{"d_model": 448, "n_head": 7, "head_dim": 64, "activation": "swiglu", "norm_eps": 1e-05, "positions": "rope", "tie_embeddings": false, "init_std_o": 0.029, "optimizer": "muon_hyperball", "grad_clip": 1.0, "decay_shape": "linear", "batch_tokens": 65536, "doc_mask": true}
Each number is 128 + 32 x the weight over its row's rms, rounded and kept within 0 to 255. Layers, rows and columns count from 0. Numbers have three digits each. The size before them is the row's rms in percent of the matrix's.

# up: layer 3 MLP up, 1216x448, rms 0.0337, rows 71-80, columns 0-223
# down: layer 3 MLP down (transposed), 1216x448, rms 0.0334, rows 71-80, columns 0-223
# gate: layer 3 MLP gate, 1216x448, rms 0.0331, rows 72-80, columns 0-223
up71 103:129116163076114076158093151109101150170124099094131100142148171114099113168130103137141146120125130142174104193120106158090122103075125096130105160121144160170041135168119120205099124151151086123111132136102142108125109111186095164126127143161131203092130152168124149106175129091105125068115154061148114088050139182059177112139128124104082092096095131121136128167133140102086090128216159142108117132129077090135123114133070107115103108134092108099087124164095109126154113141136164105148167195146124127152120119086145110161140183144139113095123068131116151170147153161171145172107121112162086110169122091105163168142136124164118115153098115133065105109118131096129121118131
down71 101:195100139126115139125127120116125095175166177123139112184141203062164140194141084150166134126132135095153118162156174141145079123073118087153160087137135133055096122139130110122097155189138156150118117135124155118165159158158058113129100117081125123105143124098126087122160115135145123078130112125130155129124144163080119148132117086129163154178092147120118075137125166146134102138198122137047142174137060103155097152080140123090107141154143148177143148084104178138138099124113157093121134120173165113168136057133093117135069158188115148147132075099118126188131095133148169142117138133178144088099134147119161161146088103133117079129145146091185093115122093110093101171092
gate72 084:132139095111127175067107139175133056152176162123221169164161076148147106132120103127146154146138130114200121114068100140123096123168127143129103113126115108104111089109124126144149083182215128088127071102181176161158124131137136183098132149098150137052147135148154088148110150062153109080120099141118149123222167131082079094150142131124160168170139118130173080129126157132148173103103152108161152174079127145069116149099149161110129149128074100197136127146139118118117131085168077142131144130105050123143050120129113118065079082113104182086173099110108180117116066075161149190165083160123094107112179176114124103099104130068150123106160109114143181086126144166166082156179
up72 083:172094138144131110081111165145175103110201150167086152138171112128182070149140136182157135164158129122151110111108135054133105146145161160151110110134142099164141083127089079123125090174107104110164127091163125087175141099135132147177140161132147136093175083130210116141097175126091100134134124159095112198171123107083167057152077122139172100118105098173158129154094065135132122168136120127137129088164107126140175067107172174094130155094064162201058114106127073097120092118081091136112124110157104125106060143159154112095101143136157120143115134135120156145147150076154138142162141147113148156126097120161110142168106195164168119135166195112097111153182147139106127108147
down72 087:145125129182111132143119177161129130151157088125125148106091093131149143107146105149194121146170091158146107108166171175180124183143189149106131152155179103193143096146106074084204127091098145151121129187130121064131126137113152128206160094161121125150057159123157172089096153151151123082141115088090166062157105141093174113096129153177076140111079119062161137073126090123116094136113151149082087184152103119141164089165139115111155129155123170080116118159129160143223149132129168141124111116156148148139106186091129133110171114052147121190102159125103175117078160140097062135151132129063139153146123118089180172132093188145172112103124117145182119120117121095119154131084
gate73 106:133183111111121104080094142145083139139090149090138118140097128103130150127168135087131157128070070101144132094181140139141105098149154133159163117095147110156083228146065083085111123163163150143124163095087170119169112139126081104158131141144106136151182106132083086106053153087206140123156142170154146100106110158151127144062077118154087139125121146099112121134107182209137132067076142126128107104075116131155123113163091160175191148131122107129114120122134094063100210093120147153119153068157161129113140096170067109172160031130128095154097172156074134149095110144087149138159107148078209080102149194142133149088122179169159156153134145103089124181176145071111143098125
up73 108:133161127091117137141116120140094108126143105092071116190151166092116154104087138163080120147122102204156147128174195091123129066129137068145125147153155105143084124138067158140133134145132093141082175166164129095141174193149120131160141154101102148138151159137153114098192208088125177146103108119141135127082162099145170054165160144212156110128099138107125125148133100185140130114148191092145093157081179115081177116143120177130094111092093146155151093089113174099094138113171160180098134111097131052126151128174139124133189180116104086150057139118065120157160159109100172170155132123080213140101131098114150106156116130129102126139072098087154054193122136094157125118177
down73 105:154145105143172144135150139067115187114196090151160178128104164094085126143126145177103064084127140156080101105150076141072114161078093165112104108151107068090104067103136164112169116098132152083135104137162160157109163084108128187107113144132115104196141141151112084050121144197127154118152129124153147116117166112146134143159165148154189134156119128114247181136115126167178115113154091153111151166108133142194150173108122139097114151130088106144106070128154136105124088169124131105138136141143125097165127181178172132138137135179137113098138129102129106172162167142120115177099164131107110148166133155199131124120042129150143139123197148102117095198162161162106134093153
gate74 101:123111122081174119157161142075097102115065102120140120166178112101090138150133119083078124141118103154133113115104091206118143139165095120147130118096167150123113187151141173162152131166152165143148119169102178127141087138097118149134148115163108248139137125155161096130064102108114144133145149058094130179141129147158114139099153169112153157133141131123138108132128065053098135207180073165158133130181177131135147129094089166086095117148112161129166131144099124170140164114105138099091123173113095129132136121158100144065113099146116151150098112124099133125152124140113133173128129120160152089134134084075064103123193139149129151107118104103133145131079161110117103108088
up74 099:158089144102118097154144121146172114087062065092202132150088104101131117137095120066114122175182110128085128162146105168119141111154158062127118158091083116103090120132171163147184155185198167123153116159110160095098118171092120076147108116140134235160120097129095101089152060100135121153167143042139176124151144121141125144147124114154139163141123114170122167137218115094126099186095116197145118093128117090154135130076110174104107100130114119152161135153138100124125173128107109157127121139130138145115119114150119091067119118129161144117147122159127079102179088117137130176122178165111156153082065096105099152137149113105112113101143141138117107126086131115102049143177
down74 105:109109139111149117122128096153176124098110126098144117163104060130156100145124173142121089178139138114073105075094120170095092141113145068096070133142086160180137137100078087126153132135171141084102112128115126092145151143132134135168107085128086169193114099135028136104171078129153113111153133076173185076127112099121165096132146136123132162166050150163072113141169170169143141167165068156160122148110090114121140120148103219120106106124127154173107139184120125079099117136155064196073134092143143175179132086136132067144174123110152104124109065118145123198144150140121116135158174148127130179122132149094136150146061184128111135137165163146144128116073074155138136118188
gate75 108:161148097206119147157141180107132192131091146097154151122125139141082140111124105117125146110100110115116114152147138118167106218106074111172094144118144110124091112137122181122077101110132086090207152143140111079118156156116070114195173095108118141204157121134103105086153142076106211128147139102164073082164137109175154075088089147134161126124167120170135112154127048127109146084081117168152159088094136145155160157111094086145141139151180114083141165138108199164092133094118096190137125120162090157122139144165134128157127120142122108146114126132049115125114145185135107089122164142128156134127137123127108151039116157158091099119142150155144090161094078141133153146178
up75 106:071141131112149193134115143080177095085132139096151120160090143131089183135138120077085116173147132168129088127130177136104132088151164141136134165143112102147109058106112142150125121116155103139101074180125136147153089159138143152148147123147103152161136169110162141143145134074170122198159153134193212151045101109107119086142194197129146148108131152086108129128115153130106050103117166156117127129094151107155068108093149169106139130105111103141116105180145125105114158168194126124110123093150154107104050118057223111051114132115100140176081219149158095143143143126127159156148109133135143094168184136139116145169063128130096162121088051084133111096154142133113098106087
down75 107:146091115093070175175125112117111169146096161138171145156115156099129134161127087135137182219068116135063112102127176128146160178160140117137163091134139076096130111107143133127131116135027138150143130101095103113132063108166119102216112121089127111108149152198182136140160156108153200100131097167139120104079117111112164134132163160103096175129183151080102142135151129148093124103040140105181158194093161146121126157098136133101157130072107163103131159110130195106169125174132126121137134147108107127113050102128174135124143170124123059193102065136154103162143056151124146126088180075099095141137105133155150192164072093142150122101091079149106161147183048136141143133121
gate76 100:171199132144089121118121155080144069110124130150166092134117138138146147132027141147168148078147091123152152066136128144110171162139111127148151191141107110115176122140106076110180108149155143150104080133120120112185099208058152170130148130100114103158157179113173139217147129118114080146204125086089126094097124134165145056117078193107109173161150171102159132164129193126101170103152112140148143100098146161167093194133123034145049077149166140127139117110113149109108173102147105131124059096147161102119119102162141114092105161104110122129087178144118146154083152142089166140135142162127091151137153121129095145132139113123114089106078142081089120113098166140103110154119
up76 109:091075200117133107195144135121083155075149066175129123131116082160179101099126145117120089183090108182102129191147137154029114077172170169120061153133095096133119140099145138140162115115168176131159096162136150179139120118165091124205096068108158188128130086126160101092140125126123146114174115115137055141117137178183086143095186097118110104060106124107161096193158066172128111137139132162135131097109121085134140095127228125109095077118110183112120116117108133052091141095165133171129237119137077112131068120076142130171128125123160130213154148171145107127136138077122152130109180158116095116101097105086152162134197124171085145135142080131179146181088157121082125134102
down76 102:158136094164133106135121159126107132142126146125040111115135113155175135110144181069131095126131131183075167123128132113143067129155141167103135132109130098109067159126092113095109152139117131158124112117122191086138110109160156114189077160164150099125072115145107141163166112093135088190096165156115119153110122121151162106147126114146119142148123133131175075137133122074129115099120160196155111091121147100136132110145154120088162098158132109149153124089157103131106116115121158139114132139141118188094093180072157139074120128135111142173109130172125155076146133180149185085141191062182156184122095127091161165116138127128164175186178122130148192090162145231110144100144
gate77 100:129116139164127179090118163079164139140128101124111123135192106122055112153127094106093133152099152075108071076120157129065198109102154140168116125145084109123133128130138145077130146168162085099159128167129150134071116160125112134134169128097160091191164099125124102134115159194106129164202170139113125197123177161115112122156155129109104088162163133124145174196149111142127120133129134118126150149126124202127159128104152083124115176071112091180121188191147127163075136062138115154088107103141156130079197110145134116140114147119059133105181134118090124106155098075149083095143138054100092136082118121107065131104052131133136154135080158128124154129163149106094155170166
up77 092:131108139171232082144119113096147134068115125084119151161112156127157094143112172119164096056062097176142086109102172101176194133115122116126175086071142216169114085145105160087058098091156155180152161131165150071155107199144134131150135129196132070102113192144121160213105142128134105149056194113159133110091109068111125140134120185149125162114175114153130089112090130112110136163112117116115119108140165098127149088125134182157084180192172129091128165100102080191165140147124141189153111191097067131149134163162138136126151141126123125137089154224098135107114100104127123109156157186130083121110077099088133170080112123144081159126129095146136091093116099139098149071135
down77 098:120098072091145133166156120130182146144120134143134099180124125129136132112115157108109103110097104192120154096141057049095110199079143111142144070136108116091107161089131141099120109114088104165141057152080119117148140163108131138070155127167141201111139131144133160162041099118135105130081117154163157121118147182127138164101119132091135155096110109137116111128156109131157069140080108095155146098132123192180073101149142119115114119168130155092178135138194121171094093152148130085125081121138123142073123146144157145116148103139144144117190130127127122112084117141151131104099116140139121163129108114103149110156121084140109077091144155068147145130130166113092110118117
gate78 095:151156140095148103181138126137113122117151152131141100210147160139083115134138086120127117144184111113097123098160133048114091142092088121140059155093149142147117157091142098118122072083078114183104125083118146137202133130046153172140135134098114128164141146173156089102136193071123139122066146175105164159133083076147095150120163066110033087072155125173091156081114140105180126121124114103081153162154096135131091168152086066154171153149096137091145125149094105075149143167116115131159123121160197139117141113178171121127165160092143078137106190149130121111129129119084131124166169103108101096097065121113163145120086200177135125105144193094085166077137092145183133145111
up78 091:083141145110103126087073092161108138144143127091107184114158088178116110100085099184062119201158161095105162115138156125103122119165077126140074136175125139106087137129125126093147119149143082148170149088150090109123102109116182144129141143135163101158117138070105090148089173169139117121090018090103153162128193149122159158096183091120075126111127103155132126175188132119164106124132097149158072144134134065115186092122120064095196117139125196153196144116112134180110109151124140171150147103114139139136109123097125167105074105157185139199109157093159142169162124188123121088080101139115138105063121128126148140151162104105165177138143179150127096171139130092109166094168
down78 094:160124219065145101120112125137104102148105162152064160099090107198127105117148136164105106109142127124161175144129123162073148124133131142197140132147105166104082152098118139055102136142188150043142130136157098114125171091167145141164151114137149160171109150115169154179146167136088087087136171067156121164102086168094124134108103115110104129118139127101117127138160103159061164076112140150057109129139147114121123111135077093128125168114133079181114122126124133092107067133164174194175156159102056087135090090124103151101117138118162151154175163075113131139130134179206097143133088156143150124105164066140148153139106088111158121137116116132150130191123131120133080088101
gate79 107:127093170145141124174129092136142156105126192110110157120158151171156174133104129103144111148173155124147074086160078136137121182153140139105203136142122096110096175086132151120211157164118082044121071141198137107149093115076104116133142130148151120131114142127104147179145159107153121162105053159113124146139091121138082148127153099180142208119133069092176139161155164144121210143121125089145130142080175184161142170091118086151131160114158168063085153115166088155138118098137122139112122089137178097143117141131098163143120124116125095130118168149132135175170130152161150158115128134114155141180178200131127143103136108131118103109116112131145168080096188118127136091086
up79 106:128132150127145144135132158161197149107058159134080155085138081119150099170097117133114147156090106146064111158130164116180128149202241187140153152110120174138149170168121101164094141170089159191141155112108144121104162140190127140111114087112141078119144165137124111162158171110173090122153113108163174195095134123121137117162138152133182093083128167170126107149098119151105057113108063136137155159145092113162106165140125149135189110161102148165150178105072173096114119152103099155126097147084086150071126143161138135096139119132120098176142104087097093110133164152079140130221157116127101050150117200106129171111114132136171143125142091140083175167109126146117170183140
down79 104:132157093138202069158123148116113137178100140124116136108083097130169101134155129118122130171120092074100104076127123142185111151142173151108134130108140146166141151075132103183118114139144132184104135134095127153124162130113153082095129106149093079118147135163121086102143155121121127102143167175151135200105075129158160110170106180140084145160135110128183134129108111121091162125105073120081101159141064125155052139102123133074119146124164130133149155133097126132110135130078169138054112133122133125158166192165095216131116086124147100156123148059126097066219173197134113106166091118078186115126128089193108181088128119152143120189090138103192130090093172159134135188155
gate80 107:144180130170126064052131203155139115133154122096156183175131102122077140128109135149125102059150131124107127136110152126176120132155097095126129145142123147162113178151150149092149150093149153162099125075135154150126139155107136158098146143077105093172179184059163107167068124148110100131143142101120127182098107097101088070152138166123060102147127164134103054185162142152098179117102157102131149119121191124085151065148171145173052122097049161165156143148083119125179113105124140109102144120152160137165056116190144130148139142118133135107085123188095113159100090146094100129140122149090130165107161094102075094077122111120118131157085095057087148178123056144164056126137
up80 098:126086116128125127145151150160108130116146046142189118093154157080146105102165118179047147174109120104111127148139141068103145195106102170064132126135151097075128105102129112116089130106095198157167164084075101112151114097126128137143114136107102060112088139177086109122175092125079167102128091108167125068220151061112113119129138154179184133075121092181145165145059171096145099144104072207095104120153085128086135128092127104133157122129186203121176124085112121113104149117065107175195143082138168127082207092094133098143114105116127141165128160185183169057088127111082093149148156146086109144122095098104045164132110107154062111157086167126166128160113137113127133122109
down80 099:113139102165229060165093100140139136123147148155104121130124156130212088132153138179090131126091109082156137108131109153070181117176112132173139173095149135151148112197140110092109092087118112176153089116129173105123125146139137153134127120165125100123155100176229186110085094161066159106146095146132117049129129089090108156153099156114141182124155156147129159156175127108119097136115124159122106174165139142192178168105091129087185136132158145159113104141132080073109152138152134117115133085127180175152161169082080126138155064105152180183140105164156108155138090150142103132063094119132105121206104151168100132080169115159143161152129199146193118131130175124157122111102